Part of a small language model's weights.
Size: 19 layers, MLP 768 squared ReLU, vocabulary 8192, 26.6M parameters.
Training: 251M tokens, 10851 steps.
Each number is 128 + 24 x the weight over its row's rms, rounded and kept within 0 to 255. Layers, rows and columns count from 0. Numbers have three digits each. The size before them is the row's rms in percent of the matrix's.

# layer 12 attention value, 256x256, rms 0.171, rows 79-127, columns 0-63
095:093164165132120146095105134136139139117167157124153077149159136104087116108113130124150097077159081116106142137116144136143097168129124151136168107141152155155111118124120132100091118144147127
093:136094108127098106115111097155112120090142170115154138145121161111084149106121109105146090136136099096130160163131159111128125134099127143101146137150101101132117100090090138115109150185161160
100:111134092121129110181123127129126123115157104150124143170116116119145138111118110088157110117157160121143112120129123128145152124124178136118105115114130131160117099106115123119156117140138163
093:134125121170157147093102101136100127143169118095102099140101116129129165138149143149165104133165230134089088142124111176110154152145126163090112135121139158117160143138116092077094124110118143
106:127148152155111151127111128099155169141099124122114103101129077155171107136115106155121140123147164127100152173134090153144060165149131127183146116112163163088127149087132112125150155120071112
104:115142145129130146158132132092118169105126147172137119101098115158153065121102124152147100118128136120126132127126123121153155120098133133138161103103172157094109171087136090157124115126121115
091:108125145134115120165149088107126152157135078120129167119145130125131129140120098139163135135150139193100139143119119138145128120142128118141139123107144122091104168141103125105112106133155124
096:154123149129130113131111103138155142128155150158126142103144134141057139143134082127130140150101127146123113104147102126115137124097127108118119110125148096134128164125139149136090097126112116
112:179102137088087085125167143164149118074096123094175071128118173124126109115088143109147136151157130116148091088138166108129156102127126140103131133145105096142068086112160126139124168130113110
102:134113101102131100146130118118113131126107142164161129139123144131136125146118124071178114154129118081132110137168142088119136101088122126112142130077082106140114172088145125139112122167173120
086:167114132148093127145133155199114124154118119186102115091142131112134153145057140127135152147130135131146137145131134095114146184177136102134115142116159156128111122134160105117138057156105104
106:101133146174131156111085115129160175154132111158135112122104078100161159088101095115128138134131155143145128143121104135146098113119160137150117140099135098135174151142098150161154101091147164
100:105135131125153102064125134132085130160104105092154188161137134101137144116113135169125129105147136156136130087141119123135116150106108128085105141105112126134123176175155116174129129108133150
112:080123139140108174131111148098126187159148119082154116098104100108136142099142131119124151126093141124143086123148109149142102136116184127159139153152139122107147150118115104142113091104138089
092:121124110121167125158121116144137142141169120115123157146127107147133097108141143168121141144124132153079154133102138117136132120138153117164154123146132129101128195145105115124131113118130144
101:095134119133130134113117109134126103131140146087140133141086106172144142087160151157176138139147129143115097139112157137088152099135107129102120147137117122119141140119115131138085126130106126
095:127115152137149193135121094119158150116109127110145137112125146137125101131144124139106126081142152147134128116142109128136103086125151110161123115144094130111131157127141162135109121084099123
099:139167149116161121084129102142105123135143058134116157121091172124046121147099146114111154129176117147118124125141122148135112112116136153156122110138125166126089142157158075107121096111137179
106:133122144107069101147135081141167144117153110137129146135096176074115117122123140111078096110133130157123168142154137121113141077104172118128138103181129150111147128126165097072152127149124090
104:106128123155150106084117132104125131129130128093075161122121125139153193154113118121134110098134160101149111113138082180156123125126095128160117127123119152117162128140106132132127100118126178
144:090148108117138184117135127137156164151154102131113148116122093121181150136146125144121113103124162150097108151129099147148090109085138112152128164143114162155157143150108129128148081121117139
091:126135133168152121086113134133110120166126149151137159125144082092101129138132143113102123115154162159114142117135089139153084117171125133148102131113122158135152128128110115089077149135138112
119:095123093151151173118103123120095118156144140124171133151143107095097178094167143129093117131132185151135113133138113103138105092121130110113097130107123118156125165162155088136152136126110138
095:122134122133102076134156122122136129104118118145147107128138152064152118161144195118098119129127079102120145142126142097126111075133161135129131089136115104127091115110168126134147115127108128
105:061130115124142168121101102115117161149155061117123135118131108129113160126129146131146130110145142131121081100105123111129116134143163110124080127114152141086174106122125140127145082132106151
099:168111141126095101140159179115127141147109117148141132101116145158124148120128101112165121156132129095140096129165108117151143140106134118151140123117120104113103119137182114131127131152148121
093:126155155120132188117109133121124172140175098126184098104148141096076129120117138158133156110127099177104152138109099118116139116090120107141109137115108125153118164125127149153102105137120125
081:095135162120171129148073104089151118120151162132150147099149158136121104115130131134129129106143096130137126138138159128145108095104195149129156109111080106122135107140164127140119131095117134
090:131116123105146110127151121179094109111134107121126112183140127111132105118120124139130109137116130110127138187125110099096138154101131119143109126153186152159105136136152135111138141102061150
101:156072106110104088114120140145135085085107130138165119139109136147093100143113149123156129168117101127130156140082119099107138139154109137122127140145120115123099116106164155130121144117167121
108:121087079082124102091165159132113127139133143127150149122157102106090147125163180100127117193145129121122109118139151123115118123096150149112081141127120065139106113128134134141127090150112158
108:081138129166138164127119148116124142154111098164117115095159112090103111148137120151103155129129179110146118116126117121160121166107189124185094116137128073114091162120121121134106073126173145
108:105090164103129099117133163132138109134120144156155137104067186157172104105129133123127109147115080105163090126152126119083133148099088120108132154132107150152089129102149139128142137109123109
105:091129105091177162126115142122122159130138119181114146183145149114109085183125115126105129090111120142079147141128173120172120145129137154143118124152168102134086145107126106148151127142139139
114:176149117104109105141117130140119165127122181131134127133101162093074121085099172130143098168107113104133151127132133087129150136126129112110125124125093114140094100122175149155127143162145123
088:080135106114118139138130086126115126142164175095128134128142109119127105174109150108185144173113151111093120150108149121076135165111163122138138144139118133060133151112085145124123101094126108
093:177120139094117079127111120158087113097135114099157123160144142161083088128136130105151114134127109128126164103103152098096091118162129111142100153125133098134161113086118134102120141183125141
115:155125138135117072155171127119169171085112129116090100108099151129161165158097092119125122135129106124094153124110121123125172144145119126142159106135127094125136138116109103148170159115158136
099:162148104116097054128134138148099114126098081181127149132114160100141129118113128140158108141139122125131136127147155102109158117130132112142107117098134093134102106114116146124163126132095167
093:114117133120158131132158115123133124155149156131148117142145118099121133140144144196061142142082120144100101117153124142140109116157154110098148148103135109114123115196141112127121066125146142
097:111118138120151129130110090115130131142131149140122145099129147136131109150193131160100104127095180139141125131139142137090089101134152072151152162128119150165164139145111122087140134106152109
120:164118094146120074137164119135119115110120164144159132135136103127095111100165116128084146125134074101129153151101166144116124126115121136080123086111119092161144115160164150131148112176138122
100:126133140163132140107135157103138160138140138121076092113152088138171159077095124133129102121141153122135130122128112157130129090085140121094127132124185130130149145133120097130128108141124085
087:127102127098104098114185097119115106155165124126150108119143166155138138116133116137132077136123146133129107150117120171138143114139153133101129151115173095178132105132129073163076113147097100
109:146104139107119112134150108167121107092094114116126130150106159136115122121131118085181110127127112136114083079131139078101151115122112131088113080134093117131100102109142141138144195131108125
111:148091135094152121139163125150122089125098146130142104160142167107136138124145144109152112126132101113129122101135144128105127142144075127128128127135093144161080148120172109123108151170143128
105:112119144126111098103151137110148138111108135123121069144121150115138118120121167140114137137156080146123111129084158162126127118103127161128136125120138136132176118136105147108082159130118138
108:129117130121104091169133117137122149140144122089111114144116157119118113161089105048159126135122158135137123125191106138141196139144141165100133112122100096128115154141126100111107156149114138
102:142125118162099146169148129148124097148132116180120180113089121139120143092109123128133155135154111122162168132102147120098134138165113109128114104115127139125150113098123159090144160110092114
# layer 12 attention output (transposed), 256x256, rms 0.225, rows 79-127, columns 0-63
097:128113157139151126158107160143123109141135120145134098115107132106129110169147106136090116104161123148135151078153137145114119127174137164156143149174145091127133163110084133100081117126116098
100:124139123120157114132149145143131128121111163136126153126173103123173119125135129133190112101110165073094178130110109160123117159113123092113188134159148108151137168161125111145133144091120128
101:130115145151096162149089156136092111154144131138098141132147121111104166124128137130142160133142148114129104138112115146140100147107129136122097070139115112091142103151104145124104141153098119
101:100149146158127151156094148159107131112116122125149085152090101086119165137200111123166125160148129130114080145160159109135120059161117159114118193097106137115136159144063162131165136127122119
104:108139156131127141107132133160123069156066137165095106144175131135118121100142181093170104133110164061135134154113112096134139156110091127110137131106132126113142129090163118174121112142101084
098:141166133088133137118136121125120107116150135123119103128096118111110149076160147130115130142122128111094156114135138144120163113105114159098105151150086136142124144108127150117180149152122160
100:107146093123116116150125130134143146097091137112119122157147080156132141126147105118155137087102145125167071110131120101102121107166134160104140084146130175122086120138144120141095139098093145
100:107112136167135109143096110113112123170173161095115094153105109133110143115177184145136116115131095150141142158121121155094152145125107141149138111103151139140148180148131112092105127139075124
100:153121151127098135133101103136126113151127117131111113150108140124078122113127100150117123116106120110161100149128143151152161119094113153127105134096162114137105125167129125124124121120115107
102:123125122135100107141109128170132105120111112104117144105114106119118128152118112088125095132118139119148121164080096130118061127100114145105138126086151154170088102100148110141150112126121176
096:111125114097121158128153137161121087168113117117147105123100165109153118122093153162125132117133145123122141149128097139073105136150154156140106122097125105140120106143079118138164147135059132
104:106120144123168152113139127138142091148113165128152138190131096134115149121104121069109143097118122149146139137154095116156122139143130172126127125137086145115103122157119084116179108177125150
102:132156125140154114114153104144132091144084136167143133134138122144119110144111158111142116164124100132137100138130129108140129125135128174117153109112128120124155132104169190131167087121129151
105:127156117146149115148153123151186096062102100122130132151114156107140116163115080150135152151132100125159191120184150143116117137088121117090116125115152112076116146145122119116152080100101105
102:100153113131121096125148133107123108102117140123145156112123130153116140139108143118106126134117152123114147124197142114122119113143120113164120136159115107150129165146163121143116132114185221
101:154141116085116091146127151147144128140187131182112156130151108103172113114126158122146127087144148103093143117134146139106114142104135122140118196094168141146139133142130136152167107112140130
102:119165137125136161112159126188138105092113136152158162127112160102160131090120074148086071145104115111120139150137074175105134116129133147169104110143162115114141155115150111111127121176177132
103:156129132159097117124159130120143168121119110150146123130108087149092111096071112126133101129112081120157105128121133101158113130140138097125152073128072133122143134119169167085130102126128108
102:145141128165115155119155114171104142116135084167153133163143131168135111075080090131147157104140165121143106138134100147161095135108127141128167140121174137130149130104149102181081121136084143
101:128101152127107128105128129117132146117129100139164124135112083121104108130111114113136135149102074149127111127097112099105073150141144127102139132091144108150115141149159154116141109169126121
105:102133140132129125110109124132144115146087150103065117152111123141130110127163142114101111135121069119101139131160149114143121156116113112110126130154156144096154133148130119119125149140143119
099:161101145176127137125131115134153121087133083144120131160134087139117119123142056122131088114140124113139131136122112148147119117141115118124092127120171114135099108152122160133156130108146128
101:112076141151145132137138125122126143117162087158107192115143123106096158103115093096137141139174127211127130140102143123147108145149129139183102115171128116135099114109136136128168148110168137
099:114144113125109135131110126133108149101144085128146118129111175174150083147113116150112122146114138110081051142085162155157110110134110155152115160153128100102105161108129106136168131078138146
103:093132121139128105126141161102130129150148149128165138085123164135130117062150131119099115104088120129106106140121141110110133140141146087155155105151164117133137110082110143125139135129103127
103:157113115136109101140100119142116116111141129142134122136138146143141147126145156169126146167129111128095107149174132118158086141192121116152126161113130122092112101133146128177134129088166164
105:147155138108126129109152129131138125105126191133079145108145201139155123111088101091122079092147119117094151135132171114096133124133097114103121076105127105146106119110136131147181128132098101
099:113134130081151115115142151092123111160137119156131153157131096133076119137100113132182090107157084119151118136107142124161099134112093101151096163107128161137107103093108179128126137137117130
104:154132148131144113125129135098125129134141158101144124107141152098126166151125086150159184135194148109148154137079128146119126142146148139157120114103162131100115116122125170145186159109131169
102:103096087167120187140103135164103108090134103145095128128146114113148100150111171130103120149137157107138105180096129148080129129137133093123122177140146138116141122127099136108156080120120194
104:162145148113190108119098099122140129107093187147079140137075130122071146136136156121134124107136134148131145128100118185129134113164128135154165127126117154100112135145161128123093123141151090
104:149147115148066112117118117121149163137138133108135178140149109066106104103105125149110118160088198116153124131205122130096134115072146114114135137142109131130152116122120128182138097110110152
101:128142155113113133121106160146109112127109130090130096169138119095168114145151121090151136119148126142119138099081139115148130127112103159135108129138126138109147115129117125137130118145066174
099:159137138125132147146080135086119134102163094082083125156102116151107133126140166081111113103118104148149138123165135117097167112103117125107115126056126117184133101146118132113120113125138124
105:115117132140155129173144149175090121124123121104101101131151146156127090085139173150107128110100108172124151111089131139113118143125093104116092137146120161130161137119119132126157122136133114
104:129112109140117148136152146145128108142084115128143107143129127145092120202135135162106116144134132113163099110179119118140100152111131131151148121158077130132145158129139162136114128109121088
097:140089114135150146134152142131099158124105136110115121118158084128122152102111123141169146188070116125114129111114178091084138094132151127125112127138162170131140124123136097159126152139104112
102:161165126096124101146135112152154120106094128098108106152095160149121131165133100114138123100134131136122125148131104169098133161175113134141153129125157122084104100120132121148176095173120132
103:122104108124122148121103101125114123131110125136079066137072142128126141091118122149120099119158118124122114135077092160153134097107149136170127106116105160118123150139126192154156130136096111
103:092131116141155140115135145090086174123091073139134095155142119073117143134132097115142128109127119083159108123087172152138123090131128164148134139124159105118164130088117105153141087142121127
095:104123099149112134157140170150122131118156111136117136147114108126139184118218145144130110100088135140124075149122163087111146135120138138141140116106137116085156114071150152142091138131113100
103:129099115151140137121110089128126131139128130142106112140135131158098129102160132150142090118124134124172134122104151052148120126100094145112094127142129147132125091148121157160142145146123117
101:140122145103133144091139109121148119103171073158117124134131135129087098138097153151140108142112128110090102102148144145125121081137168133126115183124122156128118053100147131121137157134126138
101:129132110120137111128134123176143122131100135148147149108122156118130087121100153100084126097155127121143126098111094100113152134142126125166106109131157146138119140141132129144102148121132151
108:133128117114121103133137093133112119160090103121110168132143123089089154112143108118117109150084127151104146140092138148112115098173086116055133117122102121106145125142130087135133162079142158
099:105158093097156157150153126163098104125175144112140174124092161127137149129128123105117124111118133119129156140121150071135132162148149101094142151131134130111111117154150124104141126134121078
099:153115118134087141157090168148121122124123139139174154070110134088099135094092131111131141084104096164119135149146109121138110149133138097153145137161094142142152144130161117186181145145097136
099:138069100109112179122118113173114092133126174146083137126115103142114093115135125142151122088118128097086143176143124149126174137133144099134142129123120107126126129169149162151133134118094129
103:127116113137158139155144186156141133102144097116118109137134123156137130112106182137146161120087114141103112150151117140073103147134140150118161160122142085117116135178111107098149122137147100
# layer 12 attention query, 256x256, rms 0.16, rows 128-185, columns 0-63
043:126118137137110097094129147135126158108131106133176121140103163120116137110100155103101134092094088168095135131129139143104090117105157084153145134156136123127116139175155102144111129155137141
042:130113092138154113162112147143109115117145135119178106187108122120142133130176151076126135151121103128127158131110118113115136117132131125116160158111147146131144123134181086112075120101153116
045:097168108135122121106110160122123139134131114132127109148140120130125083120090124106160145180145125118135104143124112113166118096092120126126122165128143090129182168088139134159129105124097143
041:113163164148112153133120126120155099140106147112117161121095131126146113119142124172135107130158162141132151094133089120142154109128125117168088114133142119131116125117112149136152126134161113
043:124118149162153117107104132113130195157123125122132158126113104139162171164096116073128094140120113115128116088105112155137097147119117122117196119178141075134165149161121099146082119126062130
045:145136113139142093145151129092154154172134116060090123123147109136074121069153134128164120193120139174107103143142125123160130133127150121147110106103157107129136122131142109157122130156101140
044:106146145120130105144135169105143132146137113119146144111159121096139115105171119134116107130114083104111108118147140095102169145120123111115100139173129140124109120110069122099169144157155093
044:128104099100134168113173121112105144118127143117167141118144170142146127140112118119111102141104124080129151129131157133133103157154127131176093126125122114142127112123088135135163174049158124
047:129173132098120138117157150128175130153052155140121121124133151126116124122124140110152166093134133144131155120113106147086124128184108155150146153147122148127169148159112136126089071135129146
044:129124105082173091104102123109136121146128147105133117130154154176166111179166091111124136144096096087146145129133148151116129063114129165137120123133146149120142165120127102145142107131148147
049:058107131156178134094128104144148117134125109148114104142093128137120198115117125153117135111123187131136168073136132141158077118152149155101149134145119128136141128126141135136111144103130131
048:103152160122110100098131119113172123148152081144134138108131125087168130122117104162136139089084134095109135115135114142160153150130081129143110131130142111102119107125136170125135102171124100
051:111148170133106133138127155131167135170129134123085151100101140102098094125122097137137136124144075138153124139148126135129197140140159143143090188099122104143103135122126090143166111143110106
049:173144128105134094109096128159109088169151119105134140122161119108111151140107152131116125127130077126115118163141155129108145112090138149106119115105112143104127134150115151106119120144133129
048:091126187165150115138112126094152159132117087123161113097119125122145114098109129115189121150151166097114109157081113145171131100131167091097119120135135100128101156100143082136081100178108110
056:151098135094143129162090116108145122104133107101124132106131143130112115123144171142134142167131070116149092176136132111108127128152151111113073159146107128084090133145146140130151169138110097
056:120144128077099121122120137126127154140123128140103148109142112102153140125138135147114159118144093097148091156146148136124149090172119117136107130121108125123098119140107127128149178189113101
050:194128094104126125144123099118098113133144168111119121144129168121142159193134117108113082145095116146143145126104174070129116127107129125153138119129091141158122096100118153141115171106115123
053:209101068109099082155123126148074076129107115115142117146143155142133155138112110077105167154153145163148136107131171097106090145113119167154127122149106126057146129153139135147099161132177115
055:140082122147142109095171143147141105125158124110156120153125130144114102111123146127096119123148119137114159102104092113154079127112158127130168122140151126110144115098102172104119137083132145
059:180107099111158073149135146144063104083089121120150116132173168174129096135117098124117150137094117130149154108141151124125080114142116144166162154124109094102153117118098138132175140121088149
056:074161161196145138169135106114150126113128125133101133134107141135146121152116101152108135116116146095088115111138135142117135141083117118116157125107121115139159107114077108143128105066121179
061:051123181169084160107128133122153127126124105152145097147113080088109146099171144136136115103161149169122146119131089131165157113108117121151109101142134150131156125110114128122113143134085123
057:170112121131121091167146159127101130098123142113141130106152097121105166141101075132146121144099113108133117104143163148111142116113107121120142121117110150097140123142138078156158156140159081
064:149117114115138108094127151106137127139113155108141129134169140108114127119092136131115155156131059139128120140152125091106146110150130146125141118140153137140104169123194158159102136166127080
060:144144138130162080128121165117126092112114110105125119111129155126118122132163129110072137137154125178176135126162114119121106115118139147163122157122121097143141124106101148095124154140095144
070:179120114088100092113142152132128114137118134142101142088153131091145142162132141123147101143123102126098151133121134090140115133160110140097180128157087112109089152142121150154137136157114081
068:156096158070127137082124151106114100168120153120127134118129105095087088136118154099113102118175110158112174176122096127137139148135139138101162129129112105154122120134160154101094119129118142
070:196104112072140081174185158116079106130127124141113135122138131123149149131115143119110106143106135101128084146174125145091109112127142117101129153139068093139114075102125136093113127134118176
060:109118076170147134138137092171094138115131142129119128176116174154150149142123096143124134104119159093124083120097112098157097164102121146169115119089132110119137078124117080143137116087104148
072:154148105114175069119156149141119090127114098121160114127129140142125133168135108137104162150095126118147098091168120150120107131159152155156136161146130087171132092107138129090126125124122159
074:113135107161150125156098101196087143105133082149119121147113153167131123137166094143120109114152162130138104085107149095158118141116103122169119156121138092092152102141100093118149125119128150
079:103145147119113142100113131109106134135123120148099128126130093133147108107108153097134070110135114123123203158121164087158134116126141124112158112125117121083151130134157123152123150106119115
078:177070132099107101128126104114131139154131116131142111133146136106111127136136152130133142092104094116116122133091140140143118147113110143118128128157139151139138139112129149159108111108139099
083:104158124135124169079078166118154144132124147139126163111117099112167088138117150148156166152111136100115092118126115139125125130165136127096160127126143151176109155122168140141140109162127067
085:145136119128155132138135107143103119129141127124116122102136141120094098124114141125113119109113093145112108090136168105129122170143141108151086144147116109099175140147108149094122133169109148
105:082102140147113172096097123116150127117145173120130086122119124151149109125129129136137143115120122138130116160112122155142128144112135118147094133161150134149143120130139106163164091115108150
092:153102100088126120127151113127136126145117109128130134143108144122134137141131149083127092114109113183127188142105131105112123115115128136122173102144133140135117152098124126158134160096110137
116:137145122124150121106102122107127163128108117126178153161122140155123155122129139173133143087115161122107100127114156194068100137147133107116129111168111115172143064136127129136118093123140095
121:162103114154144166116130100108136127151154148136151131143082138160151138144182131102122140163150108138124159092123107120111056086108141132146124135160161129158091140123101123092104168121117099
129:120097137107147113152114121148123141140137116098129133136172163124105115137108126167132134154140091088114100120147159142062157117125116110142102133135117181113153158134140174091082104154097116
127:136127118129114126138141156136127108171122150112111130120092105117121129146112115100142163136161137106133125137144136146137164118148098124172119169110088114177099119159125158081149123131149105
132:111155150145113124139114118113122101116089135142124147156109113109141136125163129103119109149110151106099125136156127097123090127190159125122143102105153092131100139112145125146169119098088103
131:155101134115134145120134113144109124115136145137131108145140147111137142114138112160151132102133130099119143134111074116106077128128132105133123093135126112119143127142145095139135087169123165
137:146131146145133122133124129143160121138138142141120103133169143138152179131120091137097111137140116172176143110117109112063154114169120147136114120138170133137126132143156099112133137120093107
149:107128123118139127122112115118125110085135103126153174132085120125121121139089147113136163138160121125150150121122098116150092084121147128100129137139153133150124107111108127110112110141105105
139:142154123112128110141135129103124160149132110147134149074145138097143120115146115101158117111119121170106134113121121063141155114139129116126141139172131104106124101092158154156121108151143120
148:120108126130157118135137123113133115123083132107114132125172139079121127084119146186112154145154137094141141108134126156088096124119120099156151090123141144119154124098136164161160141116087146
140:133125134144131142146122134107106115115036144126158147161180141120172105094144094130155074109139117137134099146122125103127093109129141112107132107060157145109166130135130150177118152127118147
141:120144092127096114111166121146144157159140095143126140150133152119143152158138130163105117133095145129139081175121134154089151118146153150101143166141122148135142131153126139098144128155140140
143:155125117148112137153125144132141146111137162122113120116058140158145129108123161146123127144133101100112120159138159127135129118137133129126105083142076131131145122107107069135105161130113197
142:126127126109126095127129108128146093098128120097145092132155146150167105141105134126070108144122131108176140117138096150169137131143141173169098121112102171112136120119136139163127131103102170
152:130139113123135143121163115153131107133151140126072105117116114140123103123127153143114155148160134136126124117117121104142151155093132176117133132071126139104139108093135118153157132139135129
152:142127131106159136147142146107130136142153128111161079125159145106120132086141161146139148190096152144185105160142126118143136128129078112099157151112126147132148144172114104113107118093123114
145:146074125134133152122181127142129144127139119140119168076113153149111142094089116117159192153131135132118162141127140104092134142134133138133129165126123109128130156121099117119131108094096108
150:117119136141129121142127123144136152117149153133110113143105172121164113131142146157105119098140140118133121143125135127120135159135109102147117165114138134101158108168112123106118116162123081
154:112137146124137120142130104141135133132107090121111158114116152142122098131118139145142110134130146093144129099142096106114175107145131078142120122141097141161089134137134105166144079114064109
138:117094142131119163110128157123075121122148140124132176154145123174180163118146143109143139122131135133128127108157109152124138105145144127127176136140108104139177129101134122109122136164126087
# layer 12 attention key, 256x256, rms 0.15, rows 128-185, columns 0-63
045:101143132168074122142114121130090076107148171151134125160127130131135166134170139135113129105137176110133125126120122151134144105173129127113132109101135159166138126117127158100155130116111162
047:144152118095107140145137142167125127119083108141137150084127142115171150143095112106134133096095183107110057128150082169158137170139140151138154111144089145132098168184086164160139143130117138
045:116130110162158107114147131124137138127080128140097126160091125108117161163138143157123126124134131172104116132140096130105146092109156111110118096097141134108101148165126136057077137159118180
045:122108093140124205115151146100136133077143132094132091116111166079132175114157180090129126115106094125124102181112133138138153113126082118136161142110110137102101124164127138142127137130143089
044:111115118116177125141154135163139089117120144095120116114123129105094110097108120119134156129122122122121137117143100097126126134127173149058131155114137163121133115109121144163141126153148136
047:091126159090127095125141099157098148136093153110125106088154186097119132162167142149128109092122144146155100125146127106144130109081142149075146143162085151119102144165101123120149142108192114
050:145110104085148170110123114140119081126101123139115168113089125135116118112166118113152105065134138145138123119141103095143119102132156123157138114098162154139156106156198104147131079143141175
046:168152126187155123135079142134126114129112143137108138123069091138096083093101116153126116103113141123180100123110120105126128139167141089068128133130108140126151107107162150158122092128116140
051:123125128149143128109140157158120127143145116104153132133093092110132154156146135121094135125105131126106127164126135127120161130082096129090157095132176153106132126124144116128145133150162149
043:159129132150070116119151142128129159092107139131133164159134140085107138135108108116145114183124159114140157126108112076134139158114130130119138158110102155153139146128117139137130110083094142
049:112153164107074097121165124120134141147144131112127106145158138138122105127147111107179150094139156108123089121094091108136157114106131134123131114147113156103144123099103092126110127110098128
051:089144132139107158092143118126155160144149138106115126115157110129135126151149125073120160090139103162132142150139144166146122144098094140164138120091125188127102098102146068154116130139122188
052:126112124139110164111115143090119126168099144125132156126130103140151122131158142122123131102111071175129108150158119112129083116108130086095119108157123124127139107133154115110040134095141136
052:142147099158151120144161132176159131130076095149117100143086143140099123084133142122109111164129165101120139132124129138118119156201146152091108131143161108156146156111115185160170164107140122
048:127107133121130185099121122108159149110175130149124123152138114163170124182116129101129133166185137153139089112144146128096133131174121127167122128097083105068110116102139151128112142156155167
055:123146100133131091159138154127129132127069141118134138136091136152108104129154129117131105126130178135137166121141137120146139181157129099141177137149126091170131129141152144113128113077173177
061:164126124166149132149157144136146133113094114163151084128118098143127099076101118121158115152104132150113152115142097051083111194137136099110107123129143111166154160123162152125175083092146100
049:108133127129151068140103121115125132112138120117141145129108151091101108076110116086123119156101172126102084124155074125123136134100128155101120121117160113119116166122135111127118096105141098
057:142111143094126066158129088170116162108139135135096143118138134096108114129097129099120088131122108106128087145158107133113127086129127135105163122129132133134124117094098107176185138133077090
060:080102136095193154115080103096079107106158115137109147123125120122127164181186136130161102112137121146136112115139138162150137070109137118132131145119068150096101161167125089090113133100129109
056:096115099084144114156128099163123139100185111135134119095140140104109161069119134132130116100131158112157085139123111107136151077069162167124123104158133140120128117133117069135136137117128116
057:134106158107124152057109140121110108136186120123151119150110105108152091210170128101121135083150150145179077138159104148142133066138107164126098175115077133086131146125102102111074144142122176
060:153122153133117165139160162133151144154078112122123109141126140173182137143148111129142195143145103106122105149102132138152118187134143130150099101179147097096134112150137165118129128167152105
055:129149092109126114115105169137117133147093169136134129120137195122121146142147134086148120156147093139134100155112110127088126132122122155106110148143126109124094123133131127171132132165088101
058:067125079130155088190124125122130127089090087139110144141143094157116135092157128119173095145137120125114195150107124165111128144116151114087120121110150122170133119161148148141171122091132124
072:102114128110133140148153127127097105131178098135161144121141127086107183150123130117106124120134132128150090117136099109146133107095126128093174196110113105109109141152142147145130111124151142
078:074114107118155096110083105129097152107124130142111117137147157112123144116134083100149107073146136142129115114129131155138130079102118134121151124135148141141116114145104089117142147085114108
068:109121114133140098155126090118131091093140120108142102184148123101112122109171077151114097167105118141135122127111115123147109116149174125132134155133156124141125148168127144130109095099151154
076:113105092083150106087120133125062120120154130104136107129149152125122147120140125117102097094145160116172109110125125118139114068086125120136177139118124150121122122128114113130120093106111143
101:122118149103167136105143116094118128155173096098145113125129127097114143153172123138074083122157149121150106126132100130141100105119154146150131148124118125127159141141097107136103078112131176
095:138142128169076096167141137169143113072080157167111135141130126150129124099090150120169155159086101147119155143125161117123153154109104105101144126122136136110098125138144169109137181136124098
090:141106106089147125079108128170087167122172147091140099114154171110122149132133133131095116079129142134168086114127156102159117081137125126131201123129120143118122121082114118135119121096115132
077:075124123156155106114143134143131105091109159137143147119137130124122153083093136140160095139084151138148120159135133116115148109127120098149109139076132142087150151167156082117161173114089119
089:139141111101146162126109100143103171192137103144116165131173118122117127093113154169121117109122112069085147129097147168088109137142159119109115105131167165152144153133166144138082094131119117
081:095154149153090128103148111106164128122105129126136133159122081111176125132159139170125176158122137130139126179095105144156133109136123133134146128152130157151117122089143137149129093095124081
087:100142167150114165119108162173115124120079128148138158119113112100155120136080150112158169126166161094093111107171144126112164133137088117128132156113130123132133109146156120124155156167130077
091:148143110151099118129110138102146120124137123136103097090135125172125108137096115128174153119143119081125082125142167142146137164140126103142099137145109111115151088147141123140134107159092113
110:118095121143113156120110127124114104111141133109140075121133123133127132111141128108143134133120137130121141176108121129111164105121112134161084131164142119139170127112129104164155099104083175
123:099178141127128111120117182137136136098088111129109131124154115120136147113099140169128136090087145129118077168138152145114177177150135105128124115115100103123172091117158116171145094123119136
113:138130143136127137104107133101124137157093114119166171139121148162145140113153135182145146110148167117113122107106120157073089111132110113123123124172124111160148083119102133109111120115121092
133:131122143099156125110109094143109149106141111125137145129177152150128108109106140145125108127131126126120135119134142109095115113107148104103120112111159173106167159094165124144067111162112123
118:140096106092133108165112117147123117165118141112123136138141143120102108130106119147140144167160122084128130145138183148086179139143115087166116161124091164123136131135136168067102082154131111
127:142164118156129088153103121114125102135093130126110162162105120124136113126146151118083119153111130141101115136144168120135120129168154137120136139116153127142097132093104146172132130094107086
127:123139141128127131115114128117117107100111152153120135157136126093153148122171127155136107111119155092115119120144095095116073115186149117138123089122145113131114145133137114135164090137093133
133:173133116136114114137147138143148123153128152126085094146188147140154180133144083161082098133110111160160132109103140112059165153149104137142113115153146136127134145160154097130121125141121143
143:115120137138145132126119121114141113091142100149133144141107136126138163141093131112124164130167103148173164111120089123133099087135151135107125123128162134141113120122144121104116122141094113
140:151137103108124086153128122122131161148142120141146135091128134137130115129148098090155095112107130174109143128097138055144164126152132134113134153159121092106093104124146150129131090187154108
135:127118120131149099137162131093148105137079127111120132105181142076131120101131142162129160147143118110114147086134131124095118131107130080145154098142135117114130109112148184174157138111117132
137:131121134137144142156098122111135100115030142124162152163144137122160113101154088138156076116130115139121098129097129098144082131121134108131136086063157140102137124124118140189106147142121149
137:113137104142101110110167150139139157154122104136123151153166147118167160149147130151140099157106134141135084178121126143087147120149153146096131144105126140126151139157120148122129128148122132
137:128134135141109150146135141119146165114133145119114125116039136129141127095145172130148138140148105105103119164140162117124140115133146138096114078132082130130153126098113077130106148122097178
143:132113124089131084129119105148150109104117136094144091142146163153151109128115138109079115151131139103166151131142103139165127152143142174171105116106083147102148119112137128159138128107090168
145:122129118120137127130157092153130113137140134144075110124098103136121105128121130154113158133146124130111133118095126118137163160075138185128138125086127144101135108097135122160142121152132140
148:141117118101150129143155143113134128145151138101156080135151147115131128085140146138126152203093139154181113160134152102138129159135080111092163157107115150121141158165105110110105114098122107
140:150065129119136138115168117128164140135132119150115159070099149157095143099111104114158167154126135149128162154120135101099132159143135146136132158111129092124116152117088110121136105098086115
149:126131129161130127143130145155132162122142163119133129141098178104158125140122140158109122103112129107125124128129142133106125165151115101166114163123138133107151101172106125109116119160126085
153:114134142137131116128129106145119152127092080136129153119110161130124087140122129134137121124132150089153143093135098106114181100154115081148111127144103129154099127144129111163134085099056109
134:119101146107134136113134162124085110134147133124129150153128130183170147120139131107143121136114158122125101111146120153123124111151141123113183141145109080141159115105122128096125141175100097